From a checkpoint of a small transformer trained on Wikipedia.
Architecture: rotary positions, no biases in attention or MLP, some layers without attention.
Training: a variant of Muon for these matrices, 268M tokens, 7818 steps.
Each number is 500 + 40 x the weight over the matrix's rms, rounded and kept within 0 to 999. Layers, rows and columns count from 0. Numbers have three digits each.

# up: layer 4 MLP up, 1280x320, rms 0.105, rows 126-225, columns 256-319
# down: layer 4 MLP down (transposed), 1280x320, rms 0.0383, rows 126-225, columns 256-319
up126:585481480506494525519447525491524548463503368495509501493500610506506512528410514532573457560495442525572402524497484460472521482560518511624473602585497472498493493541496530513536459514478569
down126:489474508543490554543495459473542556466518507460498490513445536486525475518493452467475467456515555477565474606523439511448463443568484531440469614510505520574509589441416424529524455544543591
up127:532497508478471463437560402491546524499481448567511552455503517440509485495537494457515474419496484451500481464532473571545488501498478459483492411490512507481541494498418545499480508445504534
down127:483487533526562462452526543546524530465505518480519492511491503520527484480527492403502577493461532453597509513552559467463467531497471571518493515547507472458512514507484554458490443566523419
up128:562491430529523551526475546435488486499491504415468452472530486490528508516494549515611612509519517545582431531497403541519475560457492523486477454489471476513496586616502557502547447556514533
down128:459426469533512537523473516441429497501593470533531428452540464514447565517527503534599591487497453496451495511496493533493444549520496505511440524484514495478488510549570532524505542517517536
up129:556486518497543510415581497500490436567524551541439591481533557449541454471550510562482497500441492453455552513545427529531510563523402578458525464519525486532595512482488519424480461501479453
down129:498458478490479441510488470453511468443505523531537540550425396453514447501519530469499536619500572392549557494532484475465458474472467445455589473588546479606571495467553477470524429472512487
up130:491498465406495542559505560469515471560567469430471459520435478434445500507510495507468538507466504476472543455500504499516448516512535479530490477538486517537471528491457569537491480423529526
down130:517523473455482493488483490549438476504487503515540556468437473537505459543515518533476454512460522462530489563462524459491481455499496502506521531534524561466528461526487530571456518511541516
up131:523554460572498495503475469503464446527515490443492504451459477440523498430527483467463453580576504481508566502537409534497556470488546515452475454520548554474506465462493527480453489510470524
down131:490498566534459525493573434511518452418478519558481504465475410501570495548522548477546479620494509543489477479528517564471483469495530577514489431404481436479545475485549460486512483500472488
up132:453538474512515461548448573474467504513493532545509531615462509499493506517372540529416512521468477477518479536451468532456477468539466512474453523574533459570526539526558530533505492522527502
down132:488452496445481501582536536475459486544402494514522468505555524472571466572384568530473444619602505483548587491517543468583522469554519479602533523473482512515521512500458463457448464541539508
up133:439456572459514570499374482484415539507505479543570579447438524450572502478502525482610492477489499484447544482496554537481496507509509482414469530490405500506488439470555481410499562492536387
down133:456506488517508531546474499496516581499546420495473474525447582505554423511546512500524484508512502440487501550465418487447431485492407451559513514523453455548444516444456475465501477460391493
up134:443502486566487478490466457480492489506508506485548507486522505505460447438491446485524539513566530405509557577461490498514545483551532533493498555529491553492498453501461490522469582537571506
down134:466464445495523438482484512508454513479479498508520500558483501418513556558568462440412490565540569469513520531548492498549538501535512525530444483484528558456535550554551490467505524473442514
up135:511535485488427517478517487469539525492488520562559553485467505434499533482533464415522507481474490483528526508544479529547513547425507468466477550501557499480453489492508583583513554542590489
down135:476478479364465497475515476535468462451479476465455507580403560453432566537541510493434425502486546456542475444510603520569532513504497444534503494467513495524474490508464576517527513465515485
up136:488485508494513494500529484494477496491507478484493486480488463522478494512542479509516478528473519510515574454487472521495475540486506508496489488536496477506516493511526488496489493541474494
down136:476496499459523510530515474448487447487503463490526481483497481505495484514544487523505452525495484488510530508502490462529478518472494499515496506498507462481483488505531506510502502526521493
up137:518472553509547477495484506449508481509481550518485497520530541490398564539529462491392492487484496408501519421526448499433493457487513483518507437528519525491402495455491513534471483446501472
down137:516566439464479530521549515482491524514493446503529553477536484504471586475507490462586533512506557480507521513516574482489446501535525503509429531533510515483533603478505512510570503458392465
up138:469594507570567549496531491472477457467501501446518489493489530453482563562486520544430580567536481604493467452574425380481565449493446493527458613572499479499508544495515492511512467553474508
down138:467477522446562532452510535416522556530501569452472507419478513506490540603449552539540566563454466538440437477502499424466506543445418406491478561465417531472499498442499457467521500502485471
up139:442482613538526465483517523526452516493509509508551485528495483508418465530499518469457470504463431529468469490478585463538465516507480476447420549483522489471486521557476485479507477432469506
down139:497495498501460493514528539468464512498486528562472575472516478517485492488457521447477525505526501539499480510491503472509498547505498497503506506553506499511569538501508527460521533497505520
up140:505506543517448501529450497471497465583527562515519504527495506577600493457417520499486495478492521440482520415376419520474562458439475552443502529518502539529565473546521518513526406507475533
down140:537556473416481503506441505408430472516530465529530459461470469491516489515431515511472457488472602478516485470467462459488510532472517493396411529491581537460480522502521470524516512490476497
up141:492518476488511536455497482519547503500502504489479507516504465479493483503489489466500521499525544503492492539507496499528500494507534498477515526507488477485510499489507491527515495515467518
down141:505495506494507483496545520534521497497474507475513506491492460528494476481487478458488484511515491516515523505502504478526494523489488461483497528499488502502517500507551504494504507511499533
up142:538547532499489527442382440459509586521478499438554492580437499507515556531563529519584482471469480434456364401467512480494490503502492392541578614526485544583521498475456510487500445514546457
down142:565436537617515506536541536584558481499426490518525526447495548490561635479605494469521490574517465534570417455514500457510484424496511477569527571560492506525477500549457411516526471558463448
up143:599510461406497520442449595473515484510459428478505460514598529418587473554449469558598420494493419484523514495466548449454509533497468565475469557488474475555575514495400483561467547535459464
down143:501401493538550518540494447416450486522461500514537373464524498486561548440484427520530494556569505461509627557429645424416555523561514559598474570535491525541502466448523511531487452425465573
up144:528498533575500487524510568494560532582535492569570497357542520451480526492538466405408560568501457488535428518499404497558477538469495440510506520501489460522489507516520505515419523450485484
down144:473457494485445484490601599462518503510527488570547490470484575482491439508532568452518500505515548466499479507468428466496498522508498484567409505492520512480495478531464565458504464472563513
up145:526488527501506503493493499518486505485489506507516500502514490500485491517502515478498489518513500520481503480516498489503509479478493515501514502507524480521508504499498525504507497496491499
down145:511526503500496496509504516497502486503515495512493498500515466498495483498490500517499491486514479495494493498532508501514504488486502490496481483506513494492508512530482509491513491500509495
up146:468459519496474497509477534518483531481500487490490516499493516489491476512508491493554495494501526514491475509513497487489503513524536472487489514486489497525480502485484490480522485517487485
down146:511484510529476486491480484520514519499500496489486517538510496477526503508502488481517500504493496510500502510481488482478506522514457485510520485486480524503467499488508494487503502506522493
up147:482505502510502535515541551450587525517496495490592531512490502522494505461539466517485536462499375535547559440551527503461476544505446470440502485541533590493512388504487525585512443435461478
down147:537524451481503525555543518498504552503552429465484520532545544498533577473546556587482444517545464507576488523547420528553540502509539572477508472586517494560445597529522511502488503558491534
up148:514540536493557500486451503457496466472487506483497528470511521550502494497489432552529495475476525414539515500493446544482471491522522519495472515519488486524456501494544503498458497539469505
down148:462543464482455526508457574442482518505514507493483509474525473492448479507525441482519490478515539501495498507480512510536482487499572491486466483511491448474498452545526546512486499512519471
up149:464547472536521489512552421537447567557519471545499533401434525495527507539528517543523546483464442449457491468532481488524570493444554505515468527440522455487519435532517532493550459554426527
down149:564529479469515507459512624496495555499476454490464456474504540458540539508541471519466512518540596483453455456511508452532490517568404488454490532466460498492490513517486555529483546520434498
up150:478522478489495488495383555435478538501500536428481535499483462536548482540479551512455529531474517511458560490472576468542469428573521412483539486579496478518524452472540533456493442447493498
down150:488516528477561550557553534536494547507494477463535547502497546560595488531474458509519401526586418489483494505416550540482487429484448488454534501521462490441542512549484456448488515532493500
up151:463551449432490454472541535475464558540505475564567522521507447572507426484544554533519491510553466486461489463501550542525518418572475451512511591454492551422501547584480476576568495477462526
down151:512486437502502515411528476471481378558487614559505539526402482536469485548488454469466507570551519429410471462509619514539490499496535475509464542560445476526470371513570478568513514521599457
up152:391529460471512541526447493540519510479506519493515497452570485548508537414490554556523468431488546470503513508518519471430493508537482484470492497582475508545478515503535526473537483499496483
down152:507510475506461515470497503541561480491521467518506528518481533494538516487487519545523510521479520510538499538491453414564457548512464466428540465461467526497477485477485510483558470488494507
up153:440483490552576451509481465544524464473529512515503429479506555446536455438519567536504426529530551617504498456376480456410519502429477482547522489534522572435467457559534509544393449484480412
down153:484501551524448563568472553518412488470377523531506449569638505497497476489509513493486537469483482498476505484496485478457448495415466443506553502517521503536476516547536492449478533541502414
up154:495525447511487461499480452433463493523435577475516539441462527478499562480444553558520517536484579502507538475519508580447555467553365552512584564506498553538501472496430612581478421529592563
down154:494534525487445442490479562518539488525542515531455420535448510569465461557465540526442524520447550484522479521473490516553610508417391518492558468500592577481515521520491504503456426493442512
up155:443551450496563406535516563518572474533504522489494444479471541468415498509505506499544575483461521506520519485539490502598467494514517509488430467544489555443516594468547481611523543551456530
down155:462538478519571450511560494463547528495433527526461541439499596445470484529476529506515437479518521544486410446492508536602484478494492497489513418492525531491513561473473516419521471437555463
up156:489573511495461465449524511423567529528531472373513567507505481489532555476438494494497513506512476473479466428467459464575467476499455559448503484554452431514548557536484522509519539523504446
down156:576474559504474446429523524511556509539552515464539516527483533517575535557467448411466489437598531525529533498480549468467449524514544490499484508438484483477507514473518464468527538434515489
up157:482497535474453528436570566500483530471503505527506461481539521581464520530578457540482479514487497485504457487436480524504510489476455438441503429509529490463553484461473494489513518456470461
down157:474445571501462503557540506501466515564562476492500436549548482535486500545449554498485564475470514485496524541487537464533492490465537480453508461481535569573517526464472552500521501484517461
up158:503468496432470464443492473517528446563479492501479531490467530475518542521418491535492462455414514488443511558509483489490531488471476541475515522475493555496500466541461548544523546496509526
down158:437545547482472496531532496433453470462467530501406507470511490541503487505514442573503471524519526479433463522543479457479514540550439486458505521585498515525473479474574497486493444599534582
up159:503436566509470490451503480459536525475528456630496490458490475493459501457451468576489454450431489506471505481461537490485456500491496464489502521485467443461558545498537480537501490520465493
down159:456536485551537523463503508523493462481543512517486464520465494521476475518507504527464517464508447459449469473494476559548485509554523445506579492527531459494510470496450475411524493445496535
up160:555558531591527485466518466543531510563449464496509500510509493458526437585517511484475492530556533467554470457504528554540555516523512480445441484522481540448533514433452504469448437482443477
down160:533556477488562527508539504516499434485456462506406536559488546529479504389410550463420517535434527388418403503485497545497540493560458508462529549408489484545495457467471456581489502516497472
up161:483510509510481458383500551522498438474466531483531424453560553442471452490573555491501567499479497496486523469569494455518457477421544449492464437477469512474481472524563499555541486578498503
down161:609536456538483475495538449481448477496462470536507499539445547512495511436551486473439505534483418508519517470463452409525435492480488543543506448533476566461503487454468462499445516449489519
up162:550498548497523520477508556425569542459540478531426404525546545499580474492513502473523477467460508570525500470431555510483527477464483497550501542521517479455462508507452531511469452480466472
down162:523472546458550559544527442513497449523499468472545481513475518554541461518552478497472427445517501546541496448510477537476543509468511479504541525524521555492532571462528566538529536531519494
up163:506473477556498534492475523466506502543555555503467531504470499465474476514475549514451521472480475472492496498528503509460461523525464559470507467435517473505463485510455469496447557525483520
down163:547548531507484513489530513469499542500498557492526458497421562493488501487433499507527527514472568517529527475525495443480532499501539557506476533484488515482548503535482473504454454473445522
up164:464544473497514545516469509567549577489501480545486566571503479588489556443527507509532490485442508476492537530558491506466453513477477535510465399540495481516439572441486583501452563501488435
down164:434541457547524558464505475432491486517520502444539511572546451521473512524464474487517518508492478480460542530565565467579495472485450533486416527453481482430452513482536538545495504501457525
up165:501518502623546548468441459513523525493405508556515439528547558469567550526490474566456502494539443454577502504511499524497490487486479517521463519479413447491479527527492533457491463551494509
down165:551511482549508506575494521519573453449517478547495567496544448492543551452509488552545569422507414515495477515553557464483479416500472461423508474509515479479481475467525457492543429491514542
up166:554545495525559365506495492512515524458478482512467448519518551549490477507556443587516510546519567476503469557578490440551561474542530578517486445516506580501571444499500509465514494515459465
down166:510528506534481547470494503514519479455497460547518568485483531463516513466500518504533472445483505533468502456496472458513550467570550531547446440478477487447475452463470469461501515508515520
up167:487448494537544477401480527556488566381511453498546541560475496527458503518520455489532453520471508467435472458531419530462475440451528455520485450467521459505496422548450499510588479508521518
down167:548546540409499539485581570503549456571457600515477483535464483515512464559481506423565512550451471555558471500491562547559481512567511436542534566392485508506487468497548525553504579582551541
up168:436483635501522560440480489486438563568434438381519480499568507555491502547532504633537574525512499554492479504431619481562491466532523521509488525548497495463439508524500490533576447479472412
down168:480477469574387519553606507519442461498586469553476408484560503551426540464457549456458476547473537512525559539493565470443438538549479414522592477501511403516456422510520422527583520493550489
up169:482520525440490500550470515522495458509487562473480476493480493493534552529508483530445504532497456455509456493534548483505501503519473540510491498480477418474418432506470505448510489500453526
down169:525488529510505489546491498527534455511512465464487492453488500542557505515500500479493510523516513461499540456545554437452439516498506508547524547491508520477555547546490465518554482462477505
up170:502582475487469513454469443468495504487417551475434463468495452460487497536514465519477480450514473410451489541485523492506437528550482517498533502494469487478473477471425517501459511538532500
down170:509526446467469541461532488484529550485472575406426495491523467533491494469497515427478467515632434489479508504577491519494532496501519440458501483433497558454473516520450527464457500477479435
up171:463469567506481491539437548549484520478601444507511452476587435597498487539578411548506547430513567497462542535507510424531528480449554476442517574575471404423519416511433486491489560529541513
down171:520538572533552474492531574452430465537595452508391488483494480496413499483522446578468526551485508428543505618498537432496513482449583438552479525478457535501539499515482464513566486450525526
up172:458486434473518475460482445513523437439537367514493465479555459463436482528516434509504470509498531490563417470509518460422426614426508522543480451497571502537434441492581497450504493486443482
down172:519516473482560473493509516591499489513537502547532522510502498486413471491539558527499490505500483495460501503480561488450456524507488465534532560444505574487571485558529507469486503506431494
up173:454495496490547506476492556521521487549480517491589534492485415550581500462459495536509505515541486562545583445455527576528490456452482548593485470511567507490473480504433488496527500478532530
down173:510510508454526438554511566500545504462442440472493492517571553532536561448444508532455523480535547530553475488481568557528536488472545516456527513482504441450543472445519592439476617474554452
up174:485572427478471537511518517531463423439442524534512537498533493460580508510481490552421500465580535531545473392547488474463507447452483428573515464494508525563490501500508526471554524516492439
down174:547479547502536501556501499560501483508531504416497535488446453437556487502433516424524495527509489571497475493552461483478483485506490528475453494522503501485536547496545492529500556543449553
up175:498467472466517481468526528577481543507539446445501488487505476502482550512468434540562482403521464511506446528474459532545513529451470487527509514444521522460473483527478488487515473563438560
down175:440517496521424522539504527531513535517470531506466569477463410431452424608532521533536502578483572529505586497521512486564429509500459503457546528520419453486432458449527551545510448527458519
up176:472559547550464543501503567616558554422514560511521558487449560455475508521462452582451497565513548568548565532533551516526494540479497444468506431491508533527510461524556514511560511434510520
down176:438462384462460555499486586574513455457555488562494526543505496500494500580520496418442481480522478487544465540427545535510454463519458528520480503561563475503469456449527508482494474530478483
up177:460510486512546458532484516490559474521578558518548487502468519484440432491516523497500477481533497479519514511466473561489539492552501467588508531557494544473476531498566505503530541522513552
down177:516476492527521484531525539460524520484539505508510498537531439536512447488433512497442481529473508516504527478507523496446551528520512573509483496528474496516477500478465465459507530487511544
up178:458521486496459533459458508505471470562529525448452498533550504487510490603460516511474440492531494521486513515594529487565523440467469481588496469548455411446549468451575486466440548529560405
down178:380500460503513455482475507407597518428513454397460553545525470488574515536429469508452539538590417525523558570410526482559469488528517461527459491528471485530521456579509494474465519575532552
up179:546559492499557626574510518481513504510499551536530497524487525500419453509561502400477436544469526523475440538515550479423511474496556506531497513463444486518507494517506488455467479579450529
down179:537498478475493569497559519431501571554500486458507476544517441440460453515520475437511479502452524529526479578463505525475561537486450523459518496459408471503530473531413482451427496499477524
up180:525518468554620500496541536485447555541469432506468522480452508517509471476545535448472538515528476544508488475471476514501505500559547507451507471479431446483478478555456537468572541520504518
down180:509528527480558463519505563485565503497335468531507439545543487508584488524493483480501475445539460511495497504567494527439463471502517471455503572458522500471440549515536494514516494555502507
up181:474502486513513468524497472517474528529522461510448593486457530457492525511487547462456503502529493501502522551576419536431551455558502449502550519473517507510467477507506502515508543543473482
down181:552437519514434456469480469567516509494535458546448502487493531481542496463426499453500457525522565498471477516440487565436509478491530416520533503496496515449476529451532513517440470442504472
up182:513463513550444586483535578497506512489490519442516556465540519420509592458490599600593472558464461515520553561490391486497546483488524536554437483492453481535538549466441460496551471436518471
down182:521482471507494573475499492508517464560544452531473517558465453561510495541502496506471533456451496504463556474488501591489480559484480517511460526497449429508521483524549460439471528525504490
up183:519415495502487481553486504537501465506485500489473525523498501494536499485555468583475481470454474427515477494552493465562483473470451524485484488484458470451478462449465552446530422497560457
down183:495493535524519445495406514485492538475501502457525555545533510449565516455468500499443421446549527429519535442524477474462529489535439505516392445472506502481497441546496565552489520596504505
up184:471526477538445434475497425510582490498497488454504501440499552539495543540484459517529572485500501470524518477519439399505466472500475477493579527523469546501540504540468505519495454461546598
down184:575448554440466496514448551544568575470489500504485491502531515507444496538533431545575563441554467481479466501507440442479529522468524447544442529423456431458523450530486471514584467466501494
up185:540477486556435524508516413494504494521494437496520530467502453515467487473499512520492518495487475479523529509557475466469480438580484430473487522519464590486466438511501443507543489504515417
down185:552493454517510509525517505535561454504506484535511504520458417475446543525514553523461404493525437478478524454428466452433497480468569504491508461484545456540491538486506478537415509505415497
up186:466496462492438501526434465497497524584537499504509543551469528479523486557580577446419481525485491497501411525523475480492465461509524518552495489530535525515449528478529528501482544473474462
down186:522519491462529532514474511522479473483450453448483460528514452469493391548526486388483522463489499532476465498460491446495525522569512511507516548504542517488537499563487533492446450542492577
up187:474569557516495491468534488509505512507504501501480544517464485495492485546470484509505559488528491548502506521497475474494471505504493486534511504551502480484505496499483444518478537492488498
down187:502523568460459500552510495516474525547455542485492514442494532472503475467546518493501511452487442547488489495551519501516443510462477475518490485518486503525513495491482462456494542493498471
up188:530524520510484557440573577459453474500504415539512441468439469488477438498464452508521479534456504461438503526467573468565451542490463501483468483498474485457407463515487489474552433489531484
down188:506488493549439544532554493402502555526487514473575457493538469523441502461470495523397423500486527532514516492468474481499509486530521526531589478483508491500619480556510439504521542511493446
up189:463428439519480490483505492495469527465468465506537574507515470508569503563507511481459486503579407488463529493527462560469515540469525502429416514485491507439468517508570489463462507479570495
down189:530508543516451448500482421519440535549510480473466462508479509551465375473557536506454447487442547531474535481430519550462453561480478466525529452493527498545396596512526493519575547470427493
up190:525527436537478472547493575520442505530490504530543526503529478469469530521425493415508473469487529464570490468554470540481514534474511462553472511560518508482455451541511457524472484457492571
down190:504406562461449478556491536444459536498495537533474485585454510561518532499494496510448517508430461567573490460549473532513544488508456479498534478625447524472503469527549449440554496538494556
up191:565476448474445472501508543414460536526538528502479507516489586493532460505451520522521525529516523440488442539457451475458536490498470533533459463506528546533581498565517504528489535509524479
down191:532476460507518495484461483485461544567512553437421537521485559499504444458468499519502512551492495535439493499456525443479554473542538532487530540471496503509496502482506486549501536471458500
up192:541485527461545492497411484515528478506463513486496454458504548471508510448492443549446513458472482468439525527508495459516512477518472453443493520488528509415473523517558484515461560488482465
down192:521509461465525454495523510498542550518521460530551500550503489507510463512524511543514456530524516451488541429474500486452541487490511515557516501494512507537467488513394487528496498436501458
up193:516483468511550447476462460531590527460557530468520534511460520539462599467480486495520477524513515488522495533515475424526526474517546532494488612552577539465493543517558514505536502475499495
down193:550526581448542467525475519472460611459471503586528497473561556505433589524485449535514567497451470539521435529514452466465510495593495485539558481491493461508518546482583504472485511505503555
up194:491511451468485481462482489479554486507535438513513443510488535524522509525502514502572524565552499482483489524522484473479493524452530548425537386574501422639514538572473505491478432507501505
down194:512550496518561472501480455521544533494533485513539521534484482535523495466497500491538509502513486489541511536560574462472541460498472454432525407528503492516451500543469528540519480472531408
up195:512466426431521538480516483563471388526543547586473514539450441480563551493531487437523507546584518492514449561584488514466527513424477539488493435548530539457462495436514505571572513451506523
down195:466490525576591529518476383473541504449520580430438518617486471501448482424484457514521467467545530499441414438520524449535571570478516497533504548533383457491451502508486423550517459460570440
up196:504497536487485511570494406577437515497486531508486525478479560495464525526532494496492494452507456455444435451492524533508569567502499482499512395500461524515495498462504516458488538527512551
down196:470449426493562551453466453508489560429503551518549484479525546531473500492470504439500467487463476571499531471458605525475450489499403443531445486514542451481471429526490550583477445444526476
up197:587561547542424514431547496591520494508559536473460479461477522479489483532500466521476526530535577510532569557447536514513456573525423452581480488489526535484519451555535574521489500400572507
down197:534428555529459609522532534475451535417519522460540431523469476524518540425514528537528559479499485447565499516525449483475511556475485451548514503472509463490478481495495516480462540501554547
up198:551453519538469497510529504530512530522526514518523491511487499478475486455485494496495485526502465490503537491487494517477517502488484534483501479515477487479508510495502513469554489547533528
down198:490493503475527525503493526473536513481481525511488511539483506502500484479501450517497498460509482521493562477486490510484514494483531502509503508473485508500515496475518476500534499487494497
up199:549517482529535429513489482455513590480442496530536556363552476560436520426549566450553367449495537529521482547395425436447425523534564484441522513478490562591512511524537610451490497530496498
down199:535429436556468459502469556514519443495454569386558488429534530447390558509567575546521505471482500508502425594474507482505453539526506521553520547522593501558422461543534410507471518493520529
up200:433454473531510466542493582534447429578471494434465481476430530584469518508494507476470456530517482456504461481386461534592455419448488516530436540507461499482571493527441521518454478414531442
down200:514530497463545537510467517502540493464474425480502532540504496546494525433504452491522569518420532502544504578564495447465458532512584500468544514483504436552522554462484442534577527490540540
up201:532534523568473430494462423520425492494507486576489504486503557541497495488535493471553517525516503431420436497526483529520590472537515477463456486478475446473487436507527566468492490447515473
down201:533523534445475485543499492459594476539438504463590536538438389522519477464494489502508506591505463552482596442477483583529516453468552524520516515458480535464482518477468495576471425466530450
up202:436505536502533500421480470546564530506556430412543532460462503473526505538515591450531516540539535540586489490535499496516626452448552562491440481536492555593485523509524591571529445549451527
down202:494447500471475470472544517544440441542459506479535493571460406566518473540470528539479515515530514530572493481499524574510568492450491548476463473510492476538481504493456586485545448520463457
up203:536473524469509505477535530545495494514503472490502466476534576479522500456552477566494525440473497473507475526512493503536521504533490506523565518485497438525393538484540551531448482534486462
down203:496528536527516528508562541549495473540475487497505522458520532451534536603475553488508456473519486450512478508477441504472487476551523537521503526470568544526531544520534516482511500460466526
up204:539532487451570531501514556459480485538467543427471525508600482519557498510496470475504513517538547501507439473489510528504511481529489512520511470535511461523439477456411517440522429485529485
down204:490420531495565537521398510488516499461442512500466468469556521559508506520604439454508562558543449534447508526566476534479495533504549429507528494552528527491503530548504528496439478526462488
up205:500483543531467540594515531613471558484436444552500501471461487535515485472484522504447578534447571580438557527497506434519498478455446571487389416513578504498489498514476473453484469437516453
down205:445535528471536516533494504573498549506496500531499496487488548549468487481457621477454532522537553511523565509461563443496423489477487441512498438553529411552415496500577466499511494468489451
up206:518484480526479503475483525434463451543563438610481520534477513480507486469495548599496537486465538433538454474420426466518447465517455500478425499497508533506521549388510562392481550379436436
down206:545502496532532529473516465454465520533564440550454545499447486523491474483498416560473512506516548433478499500471432534468464499428481491550511548508478465481528541392557515496526553517465456
up207:497553558501456536501504463576438500473497519516534542506509474494469501539509469531527486496443531491571471520532457480492458518548495499452459496417498503490515490510471491522480475503444479
down207:512487598566505492421561513474418446523442566505427523461551459440512490484513515535471454573504523490493537487524511476521504517547542493540473470459498425451503485472498505454514573465544520
up208:512499507488502495508491519473529539483514459525494501473497500526495489506513511501500517541494500515496456453496486486467493527503515520497465490460489506475535494495463523511499495483467512
down208:499484491473500521484516500515520522476485492526532479523528497500498493485509508525494475463477510507489485485517480469458469528499533472513511503467485521518469495515504497533501509491502499
up209:434588473511487466507564544475437538529546508592525502520493522530508471528559495518499542495509490460479453450529424552578500542542460486443456493446534479571518570465493577530548434449524463
down209:482489517498473539510504467436554469439489515418560523480492453504510517518480535482485567539560579485487474480445486486451542391526559480483517485499441464483567418397504443497468494467439458
up210:518508451593515528432501425535479484495419560489518448482451522467511502538527456584455530509454505470450554469493473514516433491473468575433446497530475481474440480455482623498513400529357425
down210:460545532576450550544490547530511454463510489478432470526480582460418449449546464437485555513486462555497528467524575529493400413566552431579488512541482448642558420579558559513576545570515510
up211:494536461518501489507483485469509470518522521495553490505485523466527536501559474460506500557476487527542518485515455494529510549516494508477480479520515503510531528535528520496527442468457467
down211:493497488521451492494518462503517512529516521508503501514478494522481508511501492494484464571470457548506518478504501482536485548502516493470470493507495511483533493552485524483537521478457482
up212:473540427576514535509551533491501565496465464514553505467503481472562534506566527539581470577593501516473482453497507487539572472475492487468423473462499468523552492526469470500496511499461406
down212:555505503514499608421519576413499473537579607451518500444516442539483506423572485487498500464508501460463508430528544506600512498591491485410446506504482485448496557475468537563538432540500450
up213:526523478550425525545447469518532514472484470517465499543484432474499572579491465493517503480486462520476531516469442524515526559565528535498485515469451486488421487511476430553481455503479512
down213:479513504498456507514490474415474493523493522462494455587471466561528470541445582518489491523467454527516557522490516504507533454512512546493515507520499472502456479500531488477498532498539481
up214:500515425502518522481462468485521499495508475510506499513520577493516472555474447558488553447561548533472517532465463509494497493411543539564436520477474499472463542450561561521476511510540511
down214:494543427463502462486508422475428531426501548510480443490557491522512382455523477534472511581464509507504531491525508502477449510466461503496434536468530522555488434436528550508542469480447559
up215:485467468427467503450582531462499455517521486509449595452498599508550567569542605488477514493447529531380521548524574426530465479488473483493483500511489420525531521558500583520505490456535519
down215:492554487481544535500526455501541560494500535465509456575464559476410482494447486503548554490488510502570491447450505476457520450469530520558488559512561409469464521429537505456540561479586532
up216:558580485556466581458499478535522571533521451538486548430504490553493626418484545475519498510477461483483510517498449508502432519542497493514542480485508466516538484494505530492502503527566508
down216:495501543578515533567488509491499464438455470568518513419488510544516530472498502526520475560524517564449540495526503444582487451543483506474486492592460511507470489475506471543517522553515486
up217:490480492416484506493457525425522422508427509440484474569484580524525481484478477464558474505493450506506466461473527474540504422531512445478471537564536514460487511510467500407457463511548513
down217:498456460560528528577506459549424517388502454498486543525547539570524469499532561479563524515495526518455531503484490468567468548519437494470437488486528465481474488577523522554514491509542485
up218:477529537516534483543506542537399525480534476572464462576440471524528464476452515570443503491572488538466415499463550512434480539496485520492476452455520534440529569478510496571483506461506460
down218:472552535504532493561507560537460505532515487512530484491523490538490487507549512500407449457529462554518488444525576534471465511527513474495490580522487498438490476480459440544521520480575545
up219:553491402487494430474520588484494476479430531483472470458482489474562505486446374583505573532465405508512425526471495486476527533522557469462498464566520535498455460445419499464519463537421430
down219:425493509604470555414566409575478492521594503509500466500460511562380526408607428428501488415519420446529501486546596562490455475573519484514480524591545532474590535479619476448578447483525613
up220:469488481599574568435542500447480496564479534513478580509505530533504510453567538560585521543522456504444462611455501559504491534510460519473510506480533526540448455504413490506546444492417479
down220:560514515501517513511479535433469599485560438505473473523558492506476501477527512545500543517547528468531558469542492454476546509537439470452504457553563456543485490482458453534549523520468467
up221:466504509502544473499497526521606507458439539491394488517505412491554429539441453534511558435591553523447451498445496498454422500497537564451482472542515469561593482487426516470528510514486429
down221:541548504335607544515561552481560443494498460446468530497533464485502420586452625530537546534484540548511384454543565499481439471515455469505528533412508515488542489470585541505502544540545412
up222:512478524484529471523476480462447523463507470446503549489477551423465496528514501524442457491509477460443477453469560495517555485432518513522523501506521445529525452514512470490528483482490567
down222:496512556513438495499537469488526513442568512500549475510505494484453493471487472476511493527484511496489504496496512480493523543547556489515563485513526466478478544501519508545554531460427528
up223:556470484504426513566528514518546518499522499504440524445476515504549488524479495487495444428535512460527523490590505518461577416522463435492464621516555492488542565537512495580527408472543525
down223:527503520472502535522440403556468482444514513493446584471443532479500519523468570454459488517516553418519447513552517527497494419434481427585566451524495529503522544528498546520468570501544558
up224:501560482573573477533493534523561463482437526451429497500472431504453546472588507572431509556493547555583496499464516499479472482542449576562517471528493487532464504557463463435468491497490530
down224:530541504574531538525482442462580466511502557466460497547440468508568489430481517543513561503511484446420449534494536470473440571498564502493468506517466584510540606446493471566492509551476529
up225:524469405509500459532466544477544473543502535457441483459526523546516536454514472468464552538510522546474530482505498426553520423429553513546548506504442500517515493486567535499482506503518485
down225:507495460462493465521558543478506463500485550494506458519507474516482497465506464509492505510534506540481476469519515459454546493493514551497463472489484475516543495531501493578541539490472485